From a checkpoint of a small transformer trained on Wikipedia: tied embeddings, a variant of Adam for these matrices.
Each number is 128 + 32 x the weight over its row's rms, rounded and kept within 0 to 255. Layers, rows and columns count from 0. The size above them is the row's rms in percent of the matrix's.

# layer 6 MLP up, 1344x512, rms 0.0697, rows 711-728, columns 384-511
size [107 105 101 100 110 106 100 112  91  98 100  95  88  98 103  94 101 106]
[[100 177 134  80 150 127 140 100  78  92 126 126 160  77 124 108 148 151 153 141 127 161 174 101 127 119 142 153 166 133 117 132 100 120 181 106 160 145 176  89 174 132 153  89 134 104 183 111  73 167 124  98 171 167  81 109 156 187 125 136 200 116  84 152 128 160 147 112  97 111 179 116 108  89 125 121  90 130 144 100 122  83  95 119  97 121 142 121 140 162 139  88 115 166  92  71 116 169 101  81 153 109 118  37 153 119 139 159  90 100 167  46  83 128 116  83 154 117  80 186 127  94 143 164 101 117 153 139]
 [124  81 136 111  96 164 126 178 110 124 145 149 107 151 101 141 172  62  59 172  26  81 104 151 112 115 145 156 124 185  80 124 179 122 194 138 119 132  92 130 101 128 135 179 148  69 129 143 159 135 149 121 189  94 144 116 136 162  92 104 132 115 104 124 129 142 106  83 123 130 126 115 148 114 133 151 144 105 124  85 148 166 125 107 141  84 104 133 188 126 167 128 117 170 120 168 138 130 134 137 107 139  87  85 164  56  87 145 127 110 134 117  94 112 165  77 127 123 133 112 111 133 212 104 135  92 145 139]
 [143 165 130 202 131 178 170 148 135  70 110 120 144 142 149 172  64  84 153 107  49 142  93  86 141 120 145 105 114 129 110 140 157 124 110 121 150 196 119 149 169 141 147 143 110 113  86 121 110  91 132 127  85  51  88 221 114 155 162 143 187 135  74 130 101 166 125 112 133 180 196 121 107 145 133 146 190 127  70  80  96 158 112 204  97  96 131 103 149  70 121  55 200 121  56  75 119  80 112 175  74 138 125 100 142  79  99 132 148 152  95 131  99 159 141  92  85 176 151 132 130  95 133 117 119 100 131 128]
 [135 115 155  73 164 132  69 116  94 143 151  65 146 123 107 111 105 113 128 145 154 168 167  68 112 137 104  99 164 148  90 128 125 142  57  93 108 162 174 140 104 100 175 144 147  67 100 146 197 137 112 100 167 121 248 169 165 152 118 128 176 117 169 124 103 141 113 234 131 203 139 118 122 121  85 145  74 111 154 131  94 118 108 134  98 113 192 158 120 102 122 137 139 127 149 160 129 103 150  99  83 139 118 111  99  97 167 173  99 108 134 143 121 164 117 122 196 127 153 130 183 141 130 161 147 171 142 107]
 [155 108 152 162 116 196  60 105 139 121 138 110 132 111 204  93  55 116 168  91 115 103 114 130 126 167 106  92 133 153  94 137 138  92 124 110 144 119 144 158 109 125 178 135 108 149  60 126 100 117 126 155  99 114  93 200 129 150 166 159 104 160  86 138 125 102 131 156 110 103 137 133 176 112 186 157 105 109 128  81 148 158  59  88 161 141 132  96 121 155  91 129 123 150 170  96 159  84 107 109 147  70 116  61 151 192 126 129 128 127 111 119 119 155 206 125  99 132 114  96 182 109  50  67 149 161 124 155]
 [148 175  88 126 129 118 119 163 147 170 106 139 107 108 155 122 136 103 136 121 152  87 136 122  72 144 104  72 191 103 159 131  99 159 100 139 119  71 155 121 153 156 123 142  94  52 143 157 134 135  87 130 122 118 141 172 149 105 155  58 113 176  74 124 129  96 145 111 108 148 134 114 157 118 155 138 153 145 144 115 113 113 112 116 124 145 179 164 115 100  99 162 150 106  93 154 138 101 148 111  64 114 146  87 174 136 167 139 172  95 125  38 151 107 115 123 157 135 162 142 161 143  98 190 137 139  60  97]
 [141 176 138  78  92 128 152  71 142 121 132 168 145 103 137 101 169  99 128 148 129 114  96 128 127 126  59 144  99 122 167 159 143 155 120 134 165 183  74 152 134 165 178 115 116 174 178  77 163 157 149 133  92  74 148  81 129 103  99 150 108 157 125 132 164 113 138 137 136 127 119 140 175 127 108 111  92 113 188 173  96 172 118  75 165 110 147 201 116 143 145 155 125 131  75 143  91 139 107 178  92  60  94  97 145 120 140 153  68  96 127 134  92  93 118 171 153 167 187 120 136  99 136 132 122  94 177  93]
 [118 115  94 116 218  99 127 143 103 134 170 162 138 165 111 163 161 163 104 133 168  97 212 186 131 170  99  79 100 118 121 123 171 113 130 180 165 142 117 169 104 129  81 169 128 126 116 141 106 139 180  99 196 192 193 163 105 132 122 176 107 139 133 167 109 126 252 160 180 149 123 161 109 133  75 123 103 185 141 114 122 140 107 154 134 183 123 146 163  85 108 145 130  86 116 113  74 132 110 138 166  86 167  52 145 142 108 181 125 119 151 144 145  90 116 136 109 103 148 112 117  75 115 105 168  96 112 177]
 [135 130 159 191 112 110 161 144 121  70 119 139  62 145 116 195  91 127 164 168 132 134 120  82 156 114 112 173 105 189  77 118 146 101 134 212 157  80 145  56 106  94 107 107 138 143 144 104 123 180 125  79 130 133  61  72 130 145 138 138 159 140  98 123 140 170 123 117 154  65 132 205 198 101 106 105 130 175 131 172 128 111  99  93 146 128 169 113 112 122 150 119 121 100 169 117 129  72 173 166  71  80 128 147 207 172 109 136 188 127 160 109 122 140 128 199 109 154 121 108 115 155  95 119 122  72 156 100]
 [153 128 152 134  75 101  86 169 135 128 165 123 113 178 144  34 133 176 194 108 158 134 149  76  50 180 125 122 176  85 142  79 142 149 127 145 133 151 155 109 109 157 100 130 110 139 139 176 129 153 111 143 204  91 142 140 135  71 123 175 171 114 194 103 121  93 101 165 127 161 114 163 121 157 137 150 153 131 144  65 125 174  64  87  90  70 115 142 139 174 118 116  91 157 156 150 103 164 138 113 163  93 122 214 153 119 128 136 137 141  66 171 116 172 143 193  92 102 119 139 107 100 137 131 161 107 128 204]
 [ 76 139 110 102 149 129 132 121 134 130  53 103 134  26 126  71  74 112 100 152  95 160 120 125 141  91 139 106 102 128 119 126  83 125  90 115  94 130 163 150 185 137  77 139 145 223 104  98 135  98 146 115 121 168 159 111 157 146 139  95 163 199 186  92  94 112 144 125 151 124 111 188 165 153 196 130 116 126 164  88 147 169 122 137  96 159 158 150 164 125  85 105 113 151  95 147 144  91 132 157 157 108 155 164  95 123  91 117 158 134 114 145 172 134  81 126 107 135 104 169 138 123 125 124 135 166 197 180]
 [118 131  86 128 138 129 185 133 102 128 135  88 149  72 124  87 142 117  92 205 118  96 110  61 117 160 148 151 159 110 150 182 132  58 183 134 115  90 148  94 104 110  99 140 190 145 126 139  68 149 128 210  74 109 125 106 122  54 141 138 101 147 222 106 110 112 181  99 148 104 134 171 103 138 222 119 157  84 171 143 159 113  79 112 146 103 103 114 117 102  51 123 119 140 130  98 137  92  96  49 160 126 148 110 112 148  83 155  65 117 145 138 160 139  88 156 157 109 102 143 137 120 114 113 118 155 160 133]
 [156 106 107 220 121 172 113 132  94 149 157 140 134 129 174 212 138 116 136 115 121 121  85  98 108 103 122 140 136 179 144 158 191  66 104 124 199 184  81 132 129 176 139 111 160 116  87 101 124 136  66 112 162 106 147 111 121 134 129 181 113 144 135 134  92  66  64  57 109 113  58 135 125 219 135 144 112 110 106 117 169 144 213 138 161 110 194 136 100 119 117 110 155 141 114 166  88 119 165  92 157  97 116 125  74 139 132 122 133 162 147 123  96 139 110 110 170 113 154 169 118 182 124 163 127 124 169  86]
 [156 119  91 117 116  84 157 160  93 156 117  85 143 119 119 100 160 120  58 181 115 159  83 200  80  45 147 152 108 106 190 119 150 136 156 223 147  79 176  95 136 122 166 141  88 219 170  86 141  93 137 119 147 133 157 170 113 155  93 120 142 190 147 159  75 118  81 179  94  81 144 161 153  77 118  98  68  77 143 161 122 132 122 123 134 174 114 137  49  94 137 129 139 165 102 122 153 101 101  72 116  83 133  98 112 117 118 123  86 141 189 113 113 124 122 157 181 128  96 143 159  95 109  98 156 114 134 133]
 [165 108  94 128 122  98 135 156 164 125  92 122 131 148  94 135 168 132 113 138 151 141 142 180 136 191 153 140  77  90 171 200 143 158 145 134  83 112 113 134 162 187 129 130 100  87  85 154  90 119 157 107 152 155 100 141 164  96 121 113 115 174 141 107 136 109 112 151 132 147  77 135 172 139 113 110 180 151 156 168 135 121 161 125 197 159 169 153  69 163 166 151 180 145 155 108 110 144 190  99 165  87 105 116 141 120 118 107 144 143 111 116 178 113  72 123 151  69 126 110 164 129 115 145 132 148 147 162]
 [ 92 142 107 110 192 142 148 137 103 136 146 129  92 126 183 138 117 130 126 140 139 136 136 158  93 147 157 169  74 158 105 141 138 180 100 156 120 101  74  77 101  92  66 131 190  87 136 102 176  88  87  97 147 133  98 104 163 144 118 166 113 133 129 126 162  87 122 147 123  93 113 168 106  76 114 128 111 152 154  70 188 159  83  72  83 185 128 102  95 127 197  84 118 167 106 120 117 126 139 114 114 151  85 155 143 113 106 110 133 180 116 172 116 104 106  89  84 214 113 145 111 168 130 122 147  69 107 119]
 [ 96 103 149 115 137 154 181 116  73 133 170 157 106  95 153 106 166 130 119 154  58 165 113 175 157 118  99 108 148 125 104 152 100 162 121 149 131  79 129  90 104 135 118  71 175 131 137 141 129 172 146 124 121 157 148 101 133  75 102 109 117 120 151 101 130 138 145 145 175  69 121  98  73  61 104 139 137 139 177 102 141  66 154 159 150 117 182 149 134 143 178 113 165 138  88 146  70  97 104 171 146 194  77 121 130 150  50 100 158 167  96 187 144 124 155 136 193 142 142 109  45 125  96 103 155 109 124 127]
 [127 159  78 125  96  64  85 173 106  97 106 162 160 115  79  69 156 146  86 168 132 189 148  93 164 122 148 138 115 127 118  69 133 136  84 130 109 165 145 124 113 138 186 155  52 165 121 113 162 158 154 124 111 110  99  84 122 122 183  94 128 129 128 158 146 177 151 141 133 183 145 122 143 103 115 140 118 144 151 202 112 135 123 112  97 146 177 136 163  82 166 161  98 102 114  88 167 164 152  86 144 130 130 161 154 145 112  73  44 133 165  58 114 162 104 135 169 118 130 145 124  98 210 131 144 130 137  91]]
# layer 6 MLP down (transposed), 1344x512, rms 0.0616, rows 711-728, columns 384-511
size [103 102 103 102 104 105 103 101  94 101 102  96  90 103 104  96 103 103]
[[127 120  76 133 122 131 112 108  90 133  98  85 110 114 145 119 111 162 173  83 139 169 102 132 135 168 111 128 122 165 190 144 136 137 101  88 155 173 143 129 113 189 129  97  94 184 158 135 149 150 138 123 155 147 127 118 153 122 175 115 118 123 172  80  80  89 194 192 133  91 133 142 150 104 180 172 142 179  93 179 142 167 126 177 101  90 159 139 127  32 110 126  98 119 103 156 156 162 128  56 101 133 108 125  95 117 102 142 120  72  96 106 117 163 180 102 103 118 166 151 108 141 127 117 117  95 115 197]
 [116 114 163 144 129 127 128 130 166 131  98 121 113  93 112  97 166  83 124 155 155 120 119  86 173 103  95 102 132 159 171 110  96 104 167 110 114 225 131 149 160 132 114 119 104  72 162  95  88  85 144  78 120  96 130  58  82  91 137 144 112 140 170  79 119  91 126 146 146 162  81 112 148 165  62 178 133 121 166 133 143  93 137 100 100  77 112 146 135 156 131 153 110 117 179 117 120 132 162 114 107 170 121 145 132 151 102 112 119 134 195 152 101 129 117 127 156 135 162 178 113 159 125  84 200 112 148  88]
 [176  84 103  97 154 156 128 127  79 146 171 129 143  60  88 121  83 194 130 148  62 106 146 158 140 121 135 205 135  87 104 108 174 144 103  96 108 185 201 127 126 115 139 110 123 173 168 128 134  71 142  82 136 174 134  98 113 131 186 149 146  70  91 107 143  78 159 113 125 107 116 135 126  88 145 198 132 124 110  58 127 149 150 134 140 109 129 122 168 161 102  82 133 138  77 139 136 122 123 118 174 120 117 102  89 143 142 135 163 127 110 132 107 143 128 133  83 155 126 127 106  84 135  97 116 131 178 173]
 [181  83 158 142 100 132 175 120  83 181 102 146 122 166 157 141 147 133 124  77 123 128 128 133 227 170 177 100 115 203  79  99  80 127 176 104  75 140 102 189 138 172 154 177 105 118 197 129 112  92  86 143 130 159 124 106 128 143 110 157 145 116  46  95 156 130 124 103 161 122  71 124 196 145 115 188  87 104  86 107 145 117 162 123  86  92 197 106 102 120 115 136 127 128 110 124  83 138 125 152 140 117 144 154  92 150 117 114 107 120 175 112 170  97 155 119  83  97 180 116 131  87  79 138 105 110 173 165]
 [121 132 185 159 161 183  75  72 117 143 146 142 147 114 162 168  96 154 137  78  98 172 166 127 131 118  76 133  69  34 185  79  86 112 142 135 146  93 165 141 119 134 122 114 149 121  41 129 178  72 145 171  88 115  61 125 136  74  57 113 134  77 102 132 148 100 101 152 124 144  93 110 131 142 136 120 116 111 122 140 158 153  88 149 124 149 148 103 172 161 137 129 121 131 145 103 154 155 123 190  91 114 163 130  80 113 126  68 103 119 134 133  84  76 151 121 145 125 163 136 166 160 138 120 144 166 101 132]
 [176  81 137 147 153 125  99 192 217 171 153 143 120  91 208 107 120 156  65 104 162 102 126 162  71 153  86 142 140 138 173 152 113 121 122 160 100 141 118 137 141 142 155 115 100 127 120 119 158  45 110 185 191 130 105 172 118 116 122 161 144  84 138  96  83 135  97 130  97 138 152  81 178  85 160 101 151 137 111  99  83 129 129  55  90 116 115 144 152 151 152 148 167 124 149 147 121 125 189 123 146 130 184  55 132 130 150 116 247 125  87 110 120 139 138 114  81 142 168  95 126 164  43 117  97 107 129 121]
 [119 114 185 154 159  92 106 144 141 103  54 113 142 155 133 135 154  66  96 119 153  88  50 105 163 133 142 141 124 170  79 107 157  77  94 129 103 119 138 146 100 119 150 121 176 120 141 109  46  97 138  82 150 121 139 142 107  84 129 145 114 113 158 103 191 156 126  94 143   7 145 138 123 118 125 122 108 133 102 106  77 100 159 124  96 176 165  86  65 144 138 124 145 130 143 130 137 101  90 134 128 230 108  97 116 149  82  97 138 115 126  77  86 146 118 100 112 127 124  98 141 107  74 174 105 130 194 114]
 [132  71 116 136 111 110  99 127 112 121 131 150 154 172  94  73 101 143 144 124 127 163 154 191  97 138 133 172 115 127 130 126 174 181  81 120 164 132 132 161  95 156 124 113 168  90 180 154 129 143 155 127 122 133 161 112 146 157 118 123 177 118 123 138 107  85 132 177 160  93 132 200 170  93 121  53 123 195 140 113 131 175  90 145 155 106 139 145 147 120  82 110  74 153  87 133  87 145 149 205 166 135 108 135 102 137  85 143 102 122 146  98 171 141 107 170 170 135 143  51 129 106 136 133 183 110 126 165]
 [113  94 126 144 142 157 110 138 186 101 164 116 138 125 202 127 120 147 125 134 118 127 144 155 100  92 108 115 148  79 135  88 115 163 107  79 168 160 161 117 143  94 135 138  79 113 147 105 121 130 151 174 135 110 107 134 110  81  94 179 136 147 130 122 155 134  88 138  92 161 185  83  90 119 143 178 189 109 182 105 123  80 142 151 131 130 128 148 203 121 135 127  71 148 118  66 100 151  96 131 200 169 114 129  94 143 136 138  76  98 116 161 174 151  67 109 145 132 139 121 121 149 166 200 131 178  86 125]
 [ 80 121 172  84 187 115 143 144 148 107 191 124 110 142  95 130  93 118 151 177 163 125 124 113 144  96  91 107 108  94 117 156 101  93  88 122 139 103 160 115 136 154 169 134 169 132  59  85 131 149 128  91 134 155 169 126 119  71 113 122 117 151 172 132 140  60 184 178 131  97  97 165  84 166 111 123 105 132 135  87 122 105 148 113 193 140 113  51  71 105 102 131  64 135 139 125 143 135 108 186 120 117 112  75 198 116 103 161 165 123  88 116 158 101 210 118 144 104 109  34 159 113 101  89 153 172 204 172]
 [119 115 130 116 105 133 138 134 158 168  82 134  95 196  46  66 142 102 126 145 187  98  90 145 124 111 161 101 152 146 146 122 122 107  97 165 104 134 125  82 112 137 137 128 154 130 160 126  91 168 171 112 120 122 197 151 190 128 173 145 137 112  71 149 145 155  84 112 130 115  82 153 147 128 113 149 173 133 120 131 107  85 169  90  85 140  75  57 164 149 198  64 135 118 118 128  93 234 135 196 177 158  86 188 109 150 155 107 139 121 127 157  65 140  98  99 124 129 123 114 116 100 140  97 136 112 112 159]
 [141 141 203 135 121  97  65 151 154 174  17  97 145 185 134 111 214 153 112 133 102 134 182 171 149 187  67  63 127 154  83 112 136 135 149 108  85 174 116 124 111 176 118 154 112 109 118 117  81 130 164  82 116 126 126 167 142 141  75 125 111  99 101  99 124 153 135 144 121 168 156 134 168 152 126  62 197 204 140 112 115 152 139  94 125 150 172 122 147 141  51 150 144 118 124 161 120 148  96 140 101 125 176 136 154 102 122 112 138 159 122 157 126  55  98 114 121 132 136 116 124 134 150  98 118 114 131 164]
 [108 194 150 160 136 148 111 129 143 133  81 153  60 140 114 119 118 171 117 180 178 118 166 203 150 122 105  78 132  66 138  51 120 120 204  82  84 129 129 197 147 129  83 136  97 148 204 146  87 115 166 127 160 124 131 164 165 123 100 144 123 167 144 109 188 171 134 103 121  92 191 117 128  95 123 136 134 148 135 113 134 134 103  88 131 186  95 124 154 103 109 187 102 151 120 141 114 123 125 166 216 167 143 149 114 109 102 135 174 127 177 100 132 125 180 148  85 137 178 107 152  98 113 106 133 115 155 157]
 [157 105 162 188 118 126 151  93  78 139 147 145  81 131 159 122 124 101 119  86 129 159 177 178 124 146 176 117 184 201 142 153  97 109 147 162 147 120 133 131 158 117 143 101 156  79  91 117 169 156  51 125 153  79 100 123 119 115 133 141 116 149 155 153 177 100 143 182 152 111 110 151 117 143 112 149 167 160 121 173 123 173 104 128 135  89 110 152  72 113 140 116 139 153 147 159 137 104 159 120 171 133 111 167 177 115 172 159 131 115 147 152 187 109 129 141  94 135 153 107 135 156  99 135 116  64 165 142]
 [ 84 186 134 144 159 111 143 138 154 194 105 110 130  81 108 185 139 144 118  89 157 170 162  95 119  62 163 130 131 117 138 204 136 174 109 146 113 121 150 124 117 129 177 126 121 117 115 140 143  74 124 130 126 184 113  59  79 143  81 117 107 160  87 161 124  91 117 111 168 176  89 113  88 157 176 138 127 117 148 126 118 133  71  65 135  68  81 129 110 160 141 117 134  58 125 146 208 113 131 155 186 113 129 155 140 141 158  87 122 139 110 147 158 123  79  99  76 142  99 182 110 112 126 152 118 130 169 111]
 [109 130 157 120 140 143 128 111 227 160  96 114 141  97 153 124  77 175 145 142 154 123 145 158 131 137  53 107 147 139 134  70  98 142 145 146 122 115 163  82 122 105 168 130 104 179 104 123 148 151 106 153  55 165 108 158 118 125 143 116 105  94 126 125 131 108 123 164 168 174 186 165  87 117  80 160 100  78 116 187 119  68 141 187 207 113 130 161 154 120 150 155 135  77 139 155 105 112 122 144 118 121 180 134  70  35 171 122  90  99 119  46  86 114  91 135 126 152 113 159 103 129 182 141 132 147 115 123]
 [148  99 131 177  84 101  88 129 143 125 145 125  91 100 119 102 167 159 133  85 161 113 146  95 104  99  90 140 141  87  85 101 132 115 188 174 170  87 104 120 181 123  99 144 118 120 179  97 124 137 183 113 172  62 156 122  74  93 120  95 139 184 132  77 149 159 147 139 150 148 123 149  91 135 137 192  73 177 115 136 182 145 139 151 104 112  94 143 103 114 106 135 159 140 168 132 114  48 148 203 138 101 149  48 198 194  98 188 135 163 151 122 137 147 115  88 175 180 100 133  94 139 149 111 107 168 146 133]
 [144  89 123 180  85 191 102 120 145 109 144 139 110 116 124 118 128 131 110  52 130 149 127  98 174 166 142 116 187 111  64  95 122 133 119 130 161 132 154 133 122 112 102 132  83 158 138 163 157 178 150 149  96 122  74 112 115 128 213 121 116 104  79 143 184 132 190 154 119 116  85  99 170 127 124 144 152 128  98 177 142 127 175 174 154 139 136 110  72 136 113 124 129 151  55 149 102 117 112 106 161 125 108 125  83 149 132 108 135 120 144 142 106 150  89 164 123  86 124 134 155 158 144  71 108 179 180 159]]
# layer 6 MLP gate, 1344x512, rms 0.0661, rows 712-729, columns 384-511
size [100 100 103  98 102 102  97  94 101 103  99  92 104 111  99 104 103 100]
[[171 111 128  86  86 104 134  90 133 134  67 154  99  90 185 191 134 156 129 125 145 125 143 138 111 110 115 145 153 165 217 109 141 101 111 128 101 163 130 112 184 132 155 109 147 131 140 109  94 127 118  92 146  68 101 154 102 102 180  86 164 141 153 118 142 120 144 146 156 187 132 122 123  95 128 116 166 126 152 149 150  72 114 102 107 106 155 107  99  71  98 128  92  76 151 132 113 161 120 118 139 131  89 133 184 172 152 111  87 132  95  94 127  86  54 125 111  95 147 111 151 112 150 112 168 150 108  94]
 [122 134 158 176 136 137 112  80 159 113 101 171 162 150 145 134 195 130 155 113 128 149 115 147 162 137  73 169 167 134 144 101 131 144 163 162 160 141 109 115 140 133 149 106  71 178 126 117 124 145  93  88 197  61  40  91 140  95  90 132 150 183 144  93 108  62  94 107 150 138 158 138 152 133 150  87  92 168 131 160 216 119 113  79  96 148 139 159 152 118 226 111 151 141 164 126 136 152  73 132  98  83  89 137 147 132 108 149 113 134 129 154  66  74 149 112 178 105 158  75 155 144  97 189 104  48 113  72]
 [197 150 143 119 125 149 143 103  94 109 101 173 107 163 102 138 126  82 188 173 127 154 133 138 144 187  74  97 149  97 116 164 126 108  95 144   6 149 125 111 109 119 191 171  80 133 188 147 200 123 114  84 131 136 118 129 111 194 140 134 188 152  79 103 138 156 157  75  90 125 130 113 139 164 149  77  85 100 108 140 132 115 141 173 178 115 166  72 147  74 119  55 122 154 120 131 127 115  69 131 114 133 141 134 127 135 193 141 105 135  75 122 133 100 114  73  93 148 125 100 152 111 174  76 149  68 138 168]
 [115 131 147 121  77 134 127 147 170 124  76 128 151 148 186  98 104 167  93 155 114  82 125  92  81 142 165  84 176 188  57  98 165 113 138  71 128 113 127 140 144 190 154 104 158  93  92 104 103 100 125 177 153  89 143 125 112 146 124 140 116 131 142 106  66 145 190 143 115  75 130 135 203 113 172 141 138  89  87  87 130 148 104 137 135  92  69 132  82 114 152 105 147 118 132 173 112 130  71 139 128  83 129 110 167 186 185  83 110  59 129 132  53 138 165  86 106 221 132 137 153  82 130 134  67 133 176 109]
 [138 121 133 143 151  71 147 154 158 125 111 135 127 104 157 117 169 131 145 112 156 150  76  97  89  48  87  93 178 141 136 110 112 117 171 121 167 142 138 122 126 133 252 132 114 150 126  98 131 127 148  69 105 153 116 111 117 157 222 130 172 175  85  86  45 146 124  77  79 153  98 100 114 151 124 107 121  94 142 145 159 110 116 117 104  89 113 173 179 137 119  82 120 188  87 108 127 109 106 144 111 119 151 124 117 156 165  79 111 132  82 109 130 118 108 116  94 124 164 149 177 132 151  66 156 126 171 139]
 [105 128 121 120 157  91 109  97  84 175 100 234 100 127 142 142 120 165  99 101 104  99 158 105 163  91 181 130  94 119  77 151 120  92  81  92 132  86 121 159  94 108  71 110 161  95 230  99  69 174 100 172 120  58 159 109 110 140 143 101  92 106 143 113 136 109 111 132 145 150 111  95  83 189  84 113 125 110 146 147 134  61 167 190 167  88 104  85 132 121 167 107 141 101 114 126 161 177 118 160 153 100  74 202 153 119  52 118 121 117  93 104 137 116 119 108 125  71 124 101  89 153 135 204 106 126  98 162]
 [157 152  63  94  74 124  88  97  81 151 111 129 112 137 111  82 173 140 127 100 135 152 123 116 108 111 134 178 161  96 123 117 167 142  77 111  20 146  90 147  96 166 159  54  85  67 155 115 114  79 204 144 109 117 120 124 130  88 148 122 168 141 149 103  89 121 150 171  71 137 146 130 156  94 107 104 104  99 130 197 135 106 128 107 141  93 127 100 146 112 126 140 114 123 130 137 183 148 138 147 124 149 126 187 131 109 138 132 108  99  64 151 151  97 137 107 138 162 100 141 110  91 146 141 117 127 162 125]
 [158 159 150 110 181 144 135  94 164 112 145 156  74  79 115  61  92 124 144 213 167 155 166  82 120 155 106 132 145 110 127 141  96 158 142  74 120 102 133 162 153 133 169 183 135 190  86 109 149 121 122 110 117 150  91 146 117 112 127  25 162 151 124 112 127  59 151 148  84 196 116 180 132  77 157  87 105 178 124 122 131 124  91 140 183 130 115 170  81 167 122  83  66 137 124 157 106 123 158 201 157 100 156 126 147 161 112  83 136 135 110 153 114 115 179 135 183 113 186 102 146 144  96 192  86  85 176 158]
 [116 149 142 131  53 119  95  85 139 153  85 116 101 169  92 119 148 171 109 124 171 118 143 143  98 169 133 150 121  79 113 110  94 154  93 122  95 163 136  93 134 184 195 125 128 118 177  63 102 147 133 133 160  97  79 134 115 113 130 169 128 158 147 129  51 147  76 109 139 140 103 159 190 165 146 155  84 175 110 115 152 160 118 106 181 119 184 183 113 129 122 119 154 104 129 152 108 129  89 183 124 139 146 133 177 146  84  36 141  69 173 177  80 180 151 139 115  71 128 143 118 124 135  98  80 156 127 137]
 [104 108 147  60 148 151 137 170 130 138  94 111 118 146 115  68 146 154 156  91 108 167 130 197  61 101 147 119 114 139 152 113 117 132 105 141 119 126  98 157 210 147 129 172 151  98  99  97 135 130 124 118 120  78 187 116 118 110 167 125 165 136  75 194 185 192 101 148  87  83 113 207 117 104 113  85 113 134  98 124 124 173 140 153 112 112  96 100 148  88 192 161  95  51 147 161 105 190 111 116 172  94 116 178 144  71 194 161 141 140 138  85  85 159 142  65 132  96 112 115 115  53 144 208 181 126 117 130]
 [123 149 111 100 132  74 104 159 123 164 136 102 142 150 155  98 111 128 114 147  86 108  77 171 110 118 144 162 181 183 149 109 174 150  58 152  71 123 163 112 104  89 165 167 137 123 136 138 156 123 178 127 164 137 145 134  83 153 106  98 176 142 165 111  99 137 158 147 171 187 180  75 161 127 128 144 116 135 133 125 132 107 161 120 155 132 128 146  74  96 144  81 117 113 134 145 112 147 133 113  77  75 131 161 122 106 152 120 123 140 166 163  91 106 127  94 131 153 135  97 157 157 111 173 133 117 128  64]
 [181 101  84 136  32 161 129 130 151 144 146  90 129 137 126 174  97 111 111 115 142  73 112 128 112 171 110 107 115 166 199  90 105  59 143 121 157  93  95 176 107 102 134 158 109 189  93 147  69  72 147 152 114 136 149 103 101  60  94 110 111 108  89 138  96  50 145 132  99 111 146 109 137 101 116 112  92 125 137  94 170 123  98 149  83 163 147  98 143 159  90 170 110 113 126 114  67 122  83 122 164 121 156  78 107 124 211 138  98 121 144 117  91 100 133 140  52 182 143 160 155  82 157 131  96 177 122 119]
 [131 116 113 132 151 112 120 111 127 127 132 136 141 215 102 139 118 128 115  85 162 120 173 185 151 149 137  86 158  62 143  87 111  86  82 125 135 179 133  98 150  86 131  84 161  99 124  63 164 146 139 130 134 183 111 127 126  81 106  99 165 128 110 107 105 120 116 104 156 150 121  98 116 206 125 120 119 166 156  96 116 124  94  87  99 121 132 148 117 130 153 119 142  52 122 164 188  68 159 134 151 158 139 140 161 165 105 109 211 112 144 123 104 147 112 146 104  91 155 178 170 148 171 138 144 101 117 155]
 [162 139 162 134 116 132 158 129 116 154  96 139 112 129 129 102  69 106  90 120 112 145 157 166 165  61 152  46 133 100 121  56 157 140 112 137 105 146 109 130  98 123  67 151 141 121 127 126 123  76 106  71 162  81 159  99  94 182 208 147 211 178 116 167 148 159 138 127 103 119 152 107 135 101  70  52  73 109 107 169 164  92 144 135 138 160 208  80 147 111 109 154 121 121 100 128  92 146 100 150 125 109 100 122 188  90 162 156  86 106 121  64  89 161 154 108 114 124 165 137  98 192 159 124 109 136 178 121]
 [ 96  77 122 171 112 167  98 118 120 120 113 126 106 104  71  95 130 145 134 162 104 139 102 134 159 121 102 139 134 118 125 153 115 168  79  95 136 152 158 204 170 120 115 159 171 107 156 144  77  91 146 124 118  73 155  97  48 188 156  88 125 123 139 122  81 113  95 104 156 111 101 141 133 150 155 155 111 121 211 139 100 131 116  92 103 104 122 107 173 143 132 109 112  92 141  95 128 168 108 100  89 119 142 104  86 125 123  71 136 160  98  98 117 136  88 168 115 100  74 157 188 148  45  83  84 109 128 149]
 [151 137 104 148 121 151 117 179 161  50 143 167  93 126  67  99 148 152 107 159 152 141 176 190 153 105 142 129 162  94 135  75 118 182 126 150  78 178 106 116 166 130 189 137  53  75 129 111 121 130 194 170 129  84 117 124 127 109 112 170 137 111 117 109  99  98 156 105  88 165 147 111  72 108 151 112  70 104 144 170 155 134 111 116 112  68  94 182 121 131 171 135  92  82 100 184 108 150 111 123 142 144 129 147 214 106 131 122 154  58 142 136 123 186 119 133 130 140 166 106  86 148 191 135 135 162 140 117]
 [ 95 123 120 140  74 129 124 143 179 180  63 127 116 130 127 117 130  87 144 149  97 103 130 136 127 113 153 124 156 167 120 130 105 117 138 103 103 129 111 118 168 146 155 148 170 144 151 100 191 116 103 149 108 116 106 177  77  89 151 133 197 111  63 145 137 142 177 104 107 168 125  91 138 127 118 123  97 174 144 140  98  76 127 132 151 138 174 105 111  82  67 144 166 112 129 158 133 153 112 143  66 114  80 109 145 146 138 153 136 109 122 140  79 155 119 100 133 117 147 123 136 131 171 154 117 126 166 127]
 [ 81 106 107 111 152 125 112 147 109 108 109 141 102 120  93 142 165 130 136  79 105 144 162 122 123 128 113  74 120 116 108 125 181 131 152 114 104  60  92 146 128 131 111 110  76 136 122  99 144 108  93 127 121 163 130 134  62 109 106 133 124 116 169 107 100 160 124 116 151 131 110 124 122 149 116  90 113 169 131 121 147 132 129  87  83 133  61  84  56 126 116 104 141 135 107  75 141 132 178  99  72 134 168  99  83 142 121 162  59 117  89 138 151 124 152  71 161 165  82 127 123 118 131  75 131 133 196 141]]